Weights of a small GPT-style language model, trained from scratch on English Wikipedia.
Training: a variant of Muon for these matrices, 3341 steps.
Each number is 128 + 32 x the weight over its row's rms, rounded and kept within 0 to 255. Layers, rows and columns count from 0. Numbers have three digits each. The size before them is the row's rms in percent of the matrix's.

# layer 4 MLP up, 1536x384, rms 0.113, rows 778-922, columns 288-383
099:081175099113101122149131119076119158112145161115207149144123170140113085171172090084109116112054089138159121068197085160112185117113173153115134140125108093151141121150102079112159047160115129142178164183158185154159113099148179132133106174136137135056132177097131076100054163139118097138
095:163086160080144174121149109085087164136114085199158059152142109140179091078092133132095151152161120104176105145149188162133136161115119165085083144154132144136142139179158192121135097099115126125160146217123126125165067147149136164119164112189157143123150112097100052114085097142168119167
089:216107107105165118049112165163112128128084113203108072110115142186116126153085089113161071121116098147100095115059115162118119163062094125086163130103121112096090099122129121114108093087125191103123062122072169115161102106082156113112047156169092127091163138136127119151136148134119108163
090:108154142112115138133202084185142146137153137099202122069148109137180133134155151126161188136137105169169128073146067055124127096132154096094095114125106081108127124093125081122133136136143130169167094142068118097111117112173168098170143125093126178140158125156117058114150130077108172118
101:195110112125193119095128130124125115122176148131142127136113083140131142068076112074162162113124113112211195136161139159163173135144141090174139159110114159149135124112154091126111147140095160107095119088131064140127104067183097136184107095140110095212195085129105125156122077104165116086
089:171087118169116101189063085123106119078087179161016136046119122114130109115143105083106131125150095168145116052169137135191128156176117145081116095109149154091140142173089194121111097083150108139171142125100122108094075088137181121145147126132111150086207131063116174154143129140111097077
106:073127142144095140161147118115165131134101140131099110089161123143111143134153165136166071066118141169152136153134097114096152102155143146168086137148108101120088185133149179095148156084209103133121128102131171161134129207093149127152142153138126107136139143109125079085174137127144143126
098:132103143117111159117111105179127038117122171126124142144086162144123126108156057093105114106155180088158143116138134164107126056091173138106136149098069118140124150184206141107144155135158135149156072131065140150153152107153133095146159136071104138079103095160108184134175101091101090122
092:103195121118125178114111114148132138102108143140110160135162157163178123080145112133112132164160123097168145165168151173105112185066136110120087141087162137121180157152148128207175136184126155136114145132164148155204127163109141121183100111061146130164106072158104137103072186074092152161
113:102134137152099132088138108164108112177101175141128125154162106125144105147111150100107158096139102093137163117127195143165178167193083176146111147097099140109183140148146118102149105165131151146112092125134114148119121142137092092132149153091103132147140178116119164105149130188149101144
095:138117172136123179121148066180121079116102153140163123143133103086146152134110112104142108095196066127072114152097088143180152091149160132116131151146179103107074139131152135149161124123139108074179140145141135102119077069138122162120063138071163156077114094132107150088101167117108097136
099:173119097183114135114111146061101073130200117086117104162088120111176085053122127101140175155139124146097115095154164099165153117172165106095108152140024085101079189137155162110080198090146146135113103134124122162161131165110125078149196101142115192136144117149140102113164092119199117115
099:153183101129152086095149191139162119154156171110140117190115137140120051127120118156150212130095115124142125107215112097114138113165145142169111148104151096130095138119073102128053120183104106142166115181134161115133132191130102170086128132066137133163121129136128183120126153117159118124
096:168134130168135100170121115085087118094119160117102107124153090156156181100107131070110103101167102134157111060132115131099129064131145196136091170131114125118187122150148137127167091065132149157107154070069158092184186105088157193123091123102110149127141130127102130114117180208186111111
095:110103152152137174094121098113164144108146153148098123051104099177091129104168126142093137058142200114148169143127160122135109093042111173081165136152104132154116164101076110135156159063168144077058083122128151188081168084047171156127188173106119130137071126122089114159092122137091118136
105:081093146124123073084138203120096101134122086156117133132069128133069131132171135126103146100101129105086186120126136161131135111126189134164140130137116093144133064167100068127136156146149090124135162050129147077140134204154107188190160134135082144064149092109104136145116116115129101141
097:103101166140169133153091152148086100109090081145199129137153125071186135105136103183134184134152102108082112114113152110128151132112130172125103152120157214080038116123151184157152111108092134202174161121137190159098140175144100129063155143149166096089093135094136157141152159187082132140
095:085170151126100120068170112135103114155044175151143163084164171097149182118188138139189129117118146080115087098052169128139155101126171161127125151171141160135166112121186129134142087104136149156080167154165125173125072196109128164092152148058152078128145124173153198157148147064103152155
097:088088179166098120181135071122158118141127137110158106153107099142156082200092100220149173156127147164116113107148115082079092104118150126100137081044109035125144118125152084090091155113081132111145117160095135163118124141133138096108122121126092093148175138097131103126120116056121078076
090:092184064181107144137134098142165171109094134133160134115136172073088112142128112154106097105169107155092078141090137087150161091182159122131150102146155167079127133138070098183147042129122181146107171093115124130154193092108192125145097113223110131169133090088161118105163173143142112097
100:103146120096112094106095150146164153119144130174163142149112142119139056123126159208156087146108167094103176110159112134149042121186125104132123104117133153050123175141142063169156127109097184142123137088145140129098118183167126133159133123194115115177113093164148135108160135152086167179
100:166117063138156147067167096192107113139146199092153162172108140100149127135137155131140171102090093094101122136129131161201187121168124120135098109194126084105208129072068105142144085110109138102140116088106187131193118110112111092152139137125128162129146127120126128176078122149154188163
104:139239091113154117133140075105069116114064131116151124157103152116116090103101116138142074118110172166060138138163093137063109092089127107121141139093092148142116174141124144147103119148135097132165153143188095119104195123183102096103110145130126109148065103171056129118115138128140166124
095:113095190124125144130173096149138117194124117104110170126084117133089095133162111129113144107143133107116140148170104099124109098103169101094143192154085163115110158131081119076140168032096086130029129159146110107111110119104138145137108146119083126102084108163084125179093135120122114096
098:106142149148121075111130135140063110123149132135168155178111180218149181161109161106137106129131118130171084088173133117129165189176156113121127103121133122181198130147084121128120151083146199136048101173180110133168148054113176130106134129123149164166105119092131143112076160113102075165
093:099100142167093177168118066045116166075163115085151180091157132137144169130153126087109187109150108179109123172109131137153142123099138137113116116066135154108143077199125114150098138139150125165123151085163103087095136106119129132133121111166080161123119125120145209133160181161099147107
098:168071134086218147115115104128153128108144125098095058147138130105103167201094111188129140122106162136091110147128070118165119128155194113121131123083119112168148138170214047102125157108121158105215088098163156109143104148131125104115161104136152176061140149145128111119154156158136098153
102:170143084162135131122104110108104092099156074140177117152165192095114173109167155106172104120136145122095131109181095093174072128125139141120115146092160133122126155173125069091100160135147094165152136062087187203068129100138061169128185115125117103081133171106141086115091190160177101132
107:077126143166110175129117124107129076146034145122110091190114129054120140121142158062110117102177125122120096119110167127088104085074120059120177171039156116096143085102129142133163132132128147120096150080090131108109137172153116172119098131156180124086088165116113091146162171130098110116
102:163101105134139120155066116117127098143089121118181188143121068108166124127127143142156161101131150115138144169192075118134095117132170134193169186164128116158201122109091122136145134134117157104164122137136105145093153058146155144181113087138152173151121118162134122130156128094114137106
092:133094091178125149116057116097126111147151100080184166106096100116166128117118154096105119103143124090153134121118143092192120128158130036103183134090093131076161058142122130202104140128092095087124132137111142167138092132163189080098119132087150141108178093060132095175148122092123171072
103:179074166103115132122097104076138124040110199049110140141113141114030162166118104111147150124155130134183164118120156107120135084083124137118144106139093159151105114203126147143139103143161139120131130125159148121114188096132120148149180154160176090077100120136085133108137152110142078138
096:145125145222157092087110174061059170115133132069122100107120156166151125101133106131163123110096135135112156097169145113161126107183119105161099146075104121146139162114123174114120155118071130188162127149115111180130123114110080096138159123076147125149156095112134128193117144090109061131
102:130155165176083170155084102141123110095121147136120165134101160164152143091157151133140092153105096111135123101125147139165114155140137136135119189161119109136080141111112078106103170148140192145147133179122166111083081082067123140146135142201148131078124107151138203139098162086119064142
096:101118156125130162100130100101135117147070165113091108164156125175131123082083088154119098140124135139147100124089140108180102115192136114104150106145125146118153087107160163078200078146119134131169149104163126148140225174091111109181104118120183175173119073097113082153145123119125105127
107:144057183117207144133159117110118151118154152141151088108072150106092119130133135150167152109125093132159111163095077153069192104116124155127154148091178166070164124202081185100167154174127129135130068062159148161103060169167140160092106121141127100113137178122153150038125123124160094201
099:153121145104129148165087125120129112126101106094129169149118115144111142013149142093127160125132076131123169139074128173138151164143156097083144082125100073166123147090108062110133176121155174113144160106123186103145095174094099212094112133105104170105087141148134085125152055123120139115
104:151143133126126073135138166166119105113096171107108132187140130109113118154134093168109110168116106092158154130134176177134033142115148180180143110136131112112150146162123149101155109232163155118136107099146121080120111157191149155100202124123148128122082099097099112027152178161160123079
104:140180153187171171153103137141133065137115173172121143100110165173116091060104063137129086114154159105106104133185108145094102211122116150113179178109102151112195123153066148099121110093170141099107140103086121119167111080131112145115123142132122169128122142123120146144148084125164086156
099:114119056136155116076067192114127126131073140182176162137156119116096166083109169102116097109132142110184090124142145151132160138144076142112134141116094128086229126192063172139121105145132098163119077092127141064122149127183085143164121139126143142199167111129121140201145177115120114116
098:141148156154161111144099106079110143157136105066148144184139141104062070122134116159117093133072139136151157182138142128166172146108091126137167134102091111128130094148121142155143066127183138166077059168098209136121139097117109115125070121111121168101158077091117122098161124151128155108
099:104123139101148122150140101108172107127194172181106153167127152119141168105130133132080139109086146129101166141128137131147136104170089096147106107125160112133128110095146139159072193154159133159093170163116149200158189116151158123146164156073208111095068126136162139134131173115120033107
097:153134170159139116127141168128081129080153084065162113155113086111142119148148121081078107157160052106131172091147118177150179123137163066155163137137125111189099126173087132203174159169127160070127129059132150143102090115144139123084091143139102141164143140141134129143107146065095093132
099:096095130143128152092149160128125099170152093091115092115140127167090111139099126237152124114093152153088138112137168167139124115127065093110119137108091181128129112133152197125178170186110110164116122153131153136110205127142104180161090131149134183075138118121167066123068128119137152148
095:114116120172139124149143161132127147125131114066067162113157147183161136090141101100078182166065150178138131138133100131114142143143127151092106158137106170142065080050147142108071106143102151151187098089163168091181121093150185108056122180160149141137147141140138138096124096154140156162
094:131098166183079156115219066095093115129072121119108119076095136081098094133109155162124083076121140143073057094151148163142164116174111134151080145083124146104075160149160138124150127084161156122135116128131089165069123150101051110136136112136141083152130081089128152093103104176121157150
100:124152111170101167146123082104130103131152095107116100099115082092105118153043083133147108088123130195104157086143108145146143100144177088144116138138090107150105083148098137116107149130108100141195123101115111144106115128125047132093157104166078157124132141149099089098176129072145112133
088:134142110088128109118134148151115114164180061104193163129128157126140099142148134178136102131096117130079156089145133180151174086116152215175073182117077113115135103096168109126143095069157116093104155119108080163125147146113108106133083062115177152153117154136152107117052135195126108106
104:117124165133112104102130126161103100136151141151146132170142118100152175044121168170116063170126149089123099125159164131133187160154159180105081130096135129109179149110118050144133129147164094113130085122114128115068131098144100109126110096135113154084132136124172124103107160097106099173
096:089163170145036084125096082110076155196149123095118133082148108135154094098087132118128161144122060138120156123179088161096123129116131173132137145093128113076151137104131196194046118108127150092134119053125139129154117131127109053129153168090101119127093067108116121142133156116137116118
104:148122159120129148154082176159129132103180127135128130121163149128107136098089096121153095134121046096107151160121140177133142084159096104148133178106152154136165088095081127065153108066129080131140125132138150132131147115185128109111122164184092160157105144092110099151188123148113164192
102:086130068102175154145122199165081157192125090116181067112123139125155149153110132130074130093068114112127141155174139118024140119149184116223097120111115108133128093151160127144148142144101156102149079151114143105133117154063104157117139154139077137147162117130160125176128152050113138143
099:085120143154191168126109119148121136087138162141188118141132107117174132184144091088074158108163108115095112104136166139079096077144144127194083185131118078168083099134090099122115122174159095098162174175134146141178106155180097144104127173095099116189124181086063138100129129114186061079
096:141161165179150145126108076170108084116128116097119167144122152135096146123157154055143117144181103138160112086147188167124136082130142131131159189120196168137171170105083119147119106075147065122131154131118114060107130195110111135187150102131139148123124105113124144120105116144030120054
100:148200148178156092140122096112112151162120193094141110148114134136199083117126124116125102131100093118142136087104145088185094156215087106128152135104120151132166102116163120110137098148091071134087152129079129136136162070155094073073064128100101137169090087086120153168181113152182100125
103:101126077171147177154122121167070147176110121098096167093114123124103120133156125104187094123107104115115116151067175112157155136113119156101141153131090154143131151145093146051126126138084112134109102128152205055123169151098137096158157149091197110108089153115207156163101120107114086164
088:113134106152146087162124134131123090123117134217164167085173132122086141153136129095138125104072162138151141120119149137125161153163138105120130103091129080087075149144137128187075126074176129089130115160109102137137145108116128113121159177183109140068184127113112145098100101114078173146
111:165139146096207139110124139195096129149163147117140145174141122135096129105050104100113179108180129062093094114077102101120158202094161113147088085123135090111156106170158112140132150092121107124110085100153140085155139118120147095127145135114114175126118225073108106135156136058147185106
098:171170068156146078165139110175151117101140183043111129168125121112066130147194135102082120189097059197145122099103130077118113188142136110098098128144199132117115169141120125128074103174146160129159105116110160125116113068040165198120156137130162109130141142127098112098144136129099158143
106:089117081148062060091116107145118102123146117137127127109069096151098138149109163131131106186193118124055154092083088057119137171149094167156127106106084053084167169158078094103112106095128184163165071149103138097105119095114111132127087180166169137105143151106128111131083076092112074123
091:111179138127151178130179148144142094116111198127143136111149071111144178134123112099107105168131076115137119115072089133095128135080145163094206102146142131150136118166088047192095173172176069159152096129060150116146121153145123166111137158133096182108129107149157113095149095123102137108
104:143099146131063123123094200151127153136093126135098159159139168180097098071146158131175115142167116108111155156147112156156104193103098109145123149093095101114114210165126136116176138091193137135133124078174115108081149122104122094077166128151222164134151127136089118110162098091144147074
103:183159198126143153186109143054109089143123151180130122114154103137126137114129132151122135163165136127169141137131104052142097143118127117111036115150130099155070117123053145138180110102148140143132145100165099118128092150135081102157130121124127159143146136103092156062122173111145146159
085:137051125130106120104119116140083182116114165162118111095119169097130150107172153149134116122127104148129108190150115078127178117189163131084127119092095066134165179095120090160139079157131087184085078109101143045126102132117095160169134161129147139091206191140138183136126112125149124139
098:137092126069131129089138194106106156127105121065114135157155130127184180168171129124138135104168147124124119127168111191084122156143144067139149104092153131153158080154124133109127204100131161152109087111135068104182142136184135127142206089164111166112100090109118189108191147082194123099
107:129158133149150108086125110168056155153139120093160098115094074108141134110106150128157195170151136085139116147158110123137110113074141079140051187101128154200144061225141150158159156134120199115159123187107101094105176162171164113131094144157166162129104137098142165146100141144154166117
103:104152144140124159146107167120143046063109149118141198094108103132141103104150082190133148133160166123177124108120141086094139087089067127186143136224139150172159117145141142176130124115112137125126127166157150093160152119129177175130147161134113094155058151119119078104095137132149141107
096:152121135107146102131111149154160173114117157136133151151192104129125111132145118144125145149175158134154140078183130116076113154142100140137126141192053108195136184068054140138140139111116173185155121120188154153125149120126087156171191182136114153098129159118126125127098129083111157175
102:054166135130154156100156154139085106117128139124173140151122098181109129174165128150113119140100151195114133096159132092068151091108142139149126122126061064054143107117068171139119095159140156146117089146126134068135160122172065107113150137076144155117196128148117154067155201149111171128
093:148099084170102075088110158106125058148087093157152095099094185089152081113137093170129152134120085087088105118072108100101154093134162072165156140132182120127075139177112073094094103094080114162155165122147145142135129109118096153169180155078158149111117138127093143134222127132121120143
094:110125129121117155052089121092122164080132127150145098152089160125121127096153115135088136117134113170124155110129121166094140091117145091121145089123115146141156107085119120150120139193150145149114185158078086127184086108195098119153177152117162146112126135138130181156098168081102154136
104:134160132092189105042171117150109142143127117123133151139174148102148137095125080106118064165197126069054087128125093114106141180148136129175102086099154141161143118164122160219107151089124107202110068087127138106093126113106151093140127160102207144150164130155085098163163131097149095117
105:115073157142160107134145138166137081099148141071107174088130186075123127159153148156083160132147143100163161123165129080127159114158100141164079120132101148074186114109075116055134085137119090083106149080132168115174175098060082133106102136098184125117066137086112219116131158160103174155
100:166184102105197097098096061121088182157138103121145142084107116152127125114132085166164139134128064106136127109168139086188124111118144207093147177128143128158125100177193156122191169090095144088112090120143118156118118171126142164172091144136098176156141110106146192155108102130130170196
103:143183117118169140102166139061113129239113156137149128153131182147102108196125106164161102111079109151107055157124108115199151117124170146150151140091061117097158135140116152127091087124161062105186091169128085092156092157136138152157163179146161143137174170146113148133208140101128164080
098:132082141150191111114146165067109085131143081158178178180165110114129159064149170104137157094163138137187145148141105108195105157146116089059134122116143138070117152105090036072158053112140106111136091134173161111107127133082149099197129119137141127124078119155135144085101137121082141120
104:129144142133111098094121140069110073158081082101119163132099124159096203108144118117165182106208146084131113161135202142133116152177123111081174170115208141208099148116141096130141160058150184180172156111156190174142107180109099110144107145103143135217154081093067138171091136127073069131
099:073118093164132152100116124096129123163094089133176137123119156139103111131170090142147129138133102203208137144084055126176111126156142095140153153168128126118108086161117187095092177162159129154174143109102131170239103129093124158111133116158172086167142207155178168127096144134111152141
107:150156139082105096168112127096119158116160123099103136089095110153137136128092106111088156150191161130152132131056124088123102115094102129076160185107129158098087131132110131165143106112136078177172131110139071157176152147110084143140149124167078138189165149098202139175153114135136166062
106:194115161157160105127109103121113134136106169198053144142160098157081075063113140119059121093197133133137071133116142120106097139160097116130134102152109171118121137066147077151196128137105114190188090156137133108073114150181058145100162129118125109102149090148072103136122142133173182162
102:142102131154095161109076151115147118129122151146142124138105124112119124143105115100086131108143107098073117151110149129065130113116113094158183148108091133106145131160145084102101093176072071089124165119154132119109149079137095134149160074122159169115124128146076151151117159121044122154
103:121118117133150151193094136155184152094125118077164127144157132106160094148097159120161178139130187071092153139155176114161139114120130067069140142151130105116120078151143080134109119072097133131208105092110157192117142147166210139121134124103181142085168199124160145102102060144141116117
099:131137167128083115183083134086072087096119134187108173098124147152155123126151127066112161090112103167131153149103093117130135117113120123114174169127109073152147148155101167110156121179206129087130106136164182111113159122145132161089115129122124114167111074166095173102113129137143086145
102:134177154118130152069108135114151122098195105112177143102116077071171085128133151082139090095148127069140178082095171164144122124166149142131154169099118160152105164132112110111063113126165097188099142156139162131074146145113054078165126115116131162140110143141162163148150092079098109124
100:131123183172080097051122070066113156137148140107126176165092114134152123111125174135146138170138151107129072137131150151120094097139214142137143123184137175106088137098165114175147101087070065122100166121094086105135134148083096110123147129129108089140117135136083159108101111126121122193
094:108135079165132141135135115095075140184138094105085144141138133172148109154065123137165130127100151088125158149118146140170101132145171134176096156092120138119057161207125184208143116120128104198159077130126136162179159143103125096153168161065101088086134172114185167140217183119079080100
106:090100118113162101142130129128105119150171142164114126133117134075087094071142153138133138127086152099063186125132208118142180130165125166111183144085094162118106108155111132151120135130155150160130111152131164150146071126135131156099139115169144121164067175135118151096182144111161131087
095:140102137184144135129160087135089167164158100146145093113188110136144114087130124108154091103130199116130091150088123125109134088129164143119176130133104162145153105159136072075084140103144113155110110090119110113077116106140116153067121176135098090155126138080079157095099095136142146152
099:119157079121181176141163121145156121122158137195162131147125165076127125158178152066140108090124133136098140138129168158145116120144122136087091124089113102145110213124192135095139178188085086178153088135162128129110171107104144134072112145121146117150191146116113165123112151146134121183
101:148116127166129130123117111159113151135146152147153104152168196074195134080090082101151132150123171106102101101134132116151105120121115179108145207099135090149094141121120094129148080061133092158143133175072080196115077159101092113144142110139200104145147152126135125116184103088142084140
101:114059109135131145135117169171137158130146086099124142109146127158109122081093067094119131126207146099117160105112205112136111110129175115138137096124128144095166163101188158223086094165131087103172134146109112078132139115175106074079138135159153166092138086085180110160119141108143113091
106:117120061156178190092174096167107112126173075116177174204144159148124170108133116113151121141169118124139165136175130115110117064111203120139110123080099131150079155159112156201088143065066139089143134124181117090130126160132136149120143085167120133129125121109109164078101066182117143164
115:133121097078110141122118132109172076165133044126147166194090149138131118120101061076097104132095156132143155139113127135094175167151136152126116177134134065126145125079148120101130082119109086122162143167124085124180116175134113141065152144138067116111167139130126114101132088089148131101
107:131115112153162157184095103132057130148157138129132119190161172176097088123140119160144117153143180157147122109134156131112184121120098095153133118125156094169165145085104162145113112143136132127136108115080215129154160106099152133147139133127121142155123175144129165110136100136119149092
101:133080064104125133150136145127111102158162086075193133116099132166158121044142069117072100104104156091130139074144119140107134115156162152126091071097094142139171139164076166128130099145107118152201108150129143112068105144123101074115131108061114111143099146145110145103137137123159130172
098:153134121145157084150106076060085082109084103098114124105151092157107153100132174154171107120169115104148170150134118143066142150149158131134111123100187129095124122118138152122159060126112150150140149139089128148079173069134116138117078158119113098162088125117109078179171157163103106095
115:087115127176062124140187137106083117155167176157104093198103097076121163162128156095096112092142128117072131186092163094129080134152096151142096087067156114095127118098137086144138181141157133114128166154141178134038111131127131139097112188145172132173162169114101116115103113126135144150
104:158132148160187110064151085143131094102103129165203101118159103119163083189148114069115211061169078159114105061074116100137139130149097129106112130119104136139140119168163114136078133147187118173127117082145109139111105099128151130112188140171083076146127164107141190099157130110125126143
104:111161155143114153139119123187109116101155103106107209127107156089135137139138118093138133118117138167091191117066154101216070128097135132126087191119118185106090177161112111197193179146150154166103159103127098098188094185167136132097078151110191124037127136134106113098089102148148133160
104:157179148166153117120109067105102157154137156127105172103179168202150147116132124106154116144110122157146155105187096135154120114079140148134162139149157128136179147097161183152161180120088056094124097110159133159147131163104188217117159074093152101097176142150076131125118110133171166128
097:134196154117078142141108090125063115109128100119111150136167130142128110122196096123189173093114035111147109134145131122142123056139132095098145131057169086092147139131114101065107084173150159083135075120122197117125155101137135096150098146138135145083171127118168196156132150149214104168
110:128152131095119080121135140166113144072190154096140135085123093140119132119109100133156120188191193093125118109091162130076104156127162051128128105104134095147100066122104141024120128155131192146165161176188157181087114108122146147147106139127158121186119149101124180151140045148138137132
106:133163110093142081106104118102132109143141085116153102130122138124160176120080117136157109119141112193157168098081106108181110140131078139080150131133069107146134115153098089097127097080195136105161105126148135151132130156076153116098124134122150147058087071043140100168143109154132077047
106:158135138113118126100165145079068115141112114122154186090150143151122175141121132155137143112163087179112109117167087107162116140173169122133112174153114130137164116103127151159095108144128054118106174119048111111098165077133135103109155123149072089125124189152174180144157148097181127187
099:104143105129153078102115104054097097145132086134110164124070177167100132143114130101128128119139124073115140125137150107121088107140115131101140161120094176099127150145124123107076145162100143184115128158119123078113136114189079141092128138155135136120076136108105216181108106110129135154
105:160147085152136130114174157130129110150112140107160197143086147081117132138185202117110081142108156113112167118147134136048107179115133105097164180148122148178084151092122095129158109159106132078116135087150135096155180131133125153060101118109135165140176133174158092085093125102129100179
099:137102105120139092088149158164048167145069129136124157085116126156151126155154084123196103136116063147150163113161126148142101098056155166106091149148148122107131088089130145114156092130099155140179109098102160174108095090055104134178120152062107165100161153144096180136162081220170129152
099:110148137078062177149151161102120128175105130119105121131177201122158179143130157085138126156055141131144166142167108075180136045108118128094114100082086142148134109135144095124141163140092150129133093150137189086143139118083109131141152128162150141156183107074155115168153109096120124130
093:156144151125165160121124122123139163102091092111116155132117125155112085205126096097115097083092055217054129130079134108143156100185131117066125108133090149117112117134156148112128140170106131115153126139139148130194143127154154108077180082156101141176141109111122152096186172148132143124
095:094128123086164147102106110104103172101092116189134133170116148116108162140142136099129087161153066169193128131066110104180163162098129162112152140085144127155160114090151160141152133117096093129142142107131099157117087070063093102163154063169181142117113189143111143118042099096147141137
101:139130147146186168186143130148113094138187145123184156160088092079181119166107115091152122110166087087146125136148168133097112175151133184058139074080148173088114083111073176166149120151181151129109102137123101134151092121136096060188156170069095187096130166163132153145036158111104148142
096:152172138127134135153081102102115161136145171114168068151115173183134163132177162181098074088162193096169116133101082093169094077177102148147136194129092144080187076145124155121072084133071101092154105096106136126133129112161162145139140148091144125159129098171179156131200124196081083133
100:072096160101122120091110150143107121161148137186153102143138137158108171095094103172141090104134121157121220111141116132111123133121143126141152130167089155119168144133172095077154116130121101189150102083157117101057139139137145126140198143125135132051179156065140134073115093207177187133
109:141152106095127094131099111133109123111169142125142190097148105099166090070121110134133114093104119156084158146138158093105135143125067131136100164133166149115137148091155156120128115144104084135135097072131153107127152109160131101125181098159202108158092203186196145095130147088083126115
095:114112202172174119161117071107091121088130123159085147072121190162131121090166099144080120102112122127123129120211121152076127038113162157146105107147143146107136143119150146098142114155166127124061139148121146096154140146114144103144109113089112108165156118134055156108125154095120088117
103:141074175137166098080112154186119134103123175123148179146173142138124062116130094128169160164116094150165073077142116140092128102152145118097188129139143117128072129145191197164160125124049162069201147044186149092105127127142133110145123146162133092147128115176113132120162165087212144119
101:132122133105176153101140153145139140138167153074172165102116128113084124111162104167076138197178142068116095125178125127088156074142081105152130102183102140124153175193123122087110104157145213134175135093171118121140114142193175151129101098128183106115130118158157114160121175164147106066
099:083138150153091168162148145160091085099167112120145114160107116101104137141115117122095126065120117148145160123105123142081093146143184069175111179186144170167078160141151096144131055146167109147145139140068148134140096097140089163120158129114151125101127079103059111170109123088146158103
103:115103139170087155110098084132073123168104152178187145103117149140100140156066156207166125161129148115153160081068183104126056140138118152135183191086122082132082096125122136142069139136141134148146136167108122108100101160164130157125129136145127091160102153148116138157146112150171139156
102:168120136168107188101139112091147076077114217131108141170138108093152101102215147112076148121085107149070116132136154118140136142133112139097158137134138084149163130134083152106077118090106167183148125137164166161107114150151077041135095139130088154155153078150140133119147124144122161125
104:118144094144156114107127110087140137081115161137144118113101141156146127123106111151156141106105094124174108135122127141139157096154171118166138085151112138127139123088072094147122140083123126100153137162082147158108127168111148154111096126186127164135178129110152117121148132122147100134
100:114151133088127209138098117139148132123138101112122113107150162132149097121100153114136154120080128107138156134132083105175168107101138169130105109124097094095211078147066164095151036124105135118148112214148117149069186101156181120175165131119124114135074184145130085147190109177155112113
109:163125141123111160172086077093089068094107126101154140116047106176143166088100146145116098163120124081129153128110107109157075136079100133100056110131130102160081087113043102120073121130098108116141157101111156119098138118076123084145117136063142141080117107057096123108204101167100115184
098:151164171160091115161101152168101166132125151139166111154165168169116100091104122178115100118084091134157154094175126145159102142085073174106126150156133077150115097153118144111158123122128160087160130092121118061123062116069177150159094119164126141074179078163164115136122068158152117141
107:115112217111138096108153157150081164105102116111148155112156077142118106080151155150148185088107097080191151151098095145097087151144148076159137166113122158059135138168128151163115116153128117120159111122154097158138112167149148105111135136120166141160178115147127153167144127104138137149
106:105117115051087161181115142102103175120096144138134104120105115126128202121182087122149042124156115177080126162134121095116100106128160154094173101035166115145160134150153094106085138163168186197144154135151131118131137130101104080115180131174121166134132095119149140114137147165140181113
101:095166182114132102139102167135166116124123133119136098122051104084071076082159189128110103140138124198135160123141180140157150132147137076127122103137124109082129122153141107112198136103153170146155098070122183076094149127138117168147118090150119117176091107133169152122136242101131109106
098:088171119139116134078159129117158120138150183155158114029142144152173126118153139136170164139155139142064142138112125103123075198093116107143120177128072088150134135102112118185110157120190122110159130117212147168125099138153163178152119173092114136084156129190194134085094160129141100107
104:059183099091171163124142062144149141098184129104105157151094102115121097152126113112095169031096168148188103138148138071167149114061114145140062127153140157137066109180142087130126131139160122100159113128144090106087175087147157129084139112103159113151145145152120161138168116128190091162
105:144167080137117107108117138120120088085158085077155147104183146148129115105187122116118139069143132143122101117106117105064132121103113093162139106101081108100163119171093206133119088185167132161120185100147149104116197141133097132166142212169156122104144127110073094159130171100120134113
099:130123171136095121128088133096178183115135130145155134122176090086147152152118031068140117172185149122155093096126149067141108130141102125079087170099115126151147109109111108162118058123151109144190169127126117164111150091108123173146195067095137129128105117093125114107140101118154127108
101:118171106063096143146200144175120094081141143103109127124072129149106116172140090036123148135099143070105140108130115120147167115148144188123110092136116122109082130112183106146105154120155193148103081136116121182136162121125145142177105125161157162138183170102131150122164131143127101157
099:099233057093093114118132113139127120130149045140113152142188147114095109112139116079161139089157137130076057110130119115170138164174103169116081174096140135135143199125131129145090098194094117155145132111206170076145126108105114176091153100114164153120082142090101081034094054173137158174
106:063123154173120114113140097120140152131184092102106065061104110160209111146167082042132141127098063085124156119112192089117212133114153105169105161138127097160119172083112123123104174123154131124175117110146137141084187098142153093117091060211185136115129123082125118071109086100153100125
102:101113111129123170117114138107106183161146075114111097130140164126039190152121033134088148118179133132096140179144121080083127103119164078138147176070086162181187104116106067039165094087127100135158124159129126106111096090120070102130135123118147080108108124069105143111106163123088118064
105:141191118188106172152141105186119099177198108148111067153135100101121061082174217137071134163080168124167110099143103103148129133121131086149132201148159152117098117127160182120076122138133117118109155164089070150107157073080087135175140141134157120157154178044142124041121121170112125132
105:144173108098103121122111124167134134149162152131147153113129087115084135174158081099130106155142145131104078126078134085126122130111126080078102084073113127130127137115146134155100135119129134116171142106073122175073169109185128180130133120115116186138161086132144124125146133075144116145
098:111084136127180072124158137107073102106190138151125129133079128122169096103150109137157112087113124168142178135114132085070152143116111077081117103176166126138183150139158150139116128107165204122167168092104120219094152113108209189148057098119141084104126159144148142146108153165110069135
102:149117120067127132068135122158136128141140165225168141120157126139148138137152128111121097081077111124174107085192128162138165135085106147125106176102162085124149161141136172135105137139122145154083096151124106145136169079141168077172120129099117125096126162145152125103137122137130066143
103:183133158134125110120111119168099136089130129108113153186147135152171165138075086157185106116090136112133110111146143095161116113174183140128150145138156149194144127075083140182168182089115137150146164146191099179143140187160124162148094145120164184107139146124149157152100090229112148129
099:138101161179116115139112116117116128135143066100099127184154085108122091124094126109128061115091118101117170088187144116137139128149127180120117109094115078161138118139137102119163167090134131125120131140169117094091100131126130119099046148135145118075120156144153116145098092163113115093
095:120066141129141133115111142108129127074145036164137167120127129142131141158121088137132130123128099166133118126090086135122093063185133085095116142116046107159087209100120124092171144196158091134106105139198079098115127149154118157126167029139142160105139159118155104105169172119133159109
100:116065081123127125172184159093143084118119167112147171117112134117189092152101099118096084185143136160144161078159165136190168105171121099150137103163065117089102114122101129153140175113068137097105094169179141142145115162084155126136069082143180092066166194144150130155127128113128162223
099:141090118167155143095174139166134146054118104126099069145161069139146093162105133153124119200090136110127164125120063165137102116108133089128170105153105143153098066137155128113146133149148145155206093100170158152111153118166111098116155103121097117168115120119122127189154194107074137137
094:180117127090133186081105108116133135131104112117176125057122169142084098132101132094153098128128089119194172108094123121146152079162173097131141135141068094092131127076132111129107115097122142131134139112177144137141106064142149104123112148136139112162140192142111133083153132097087184183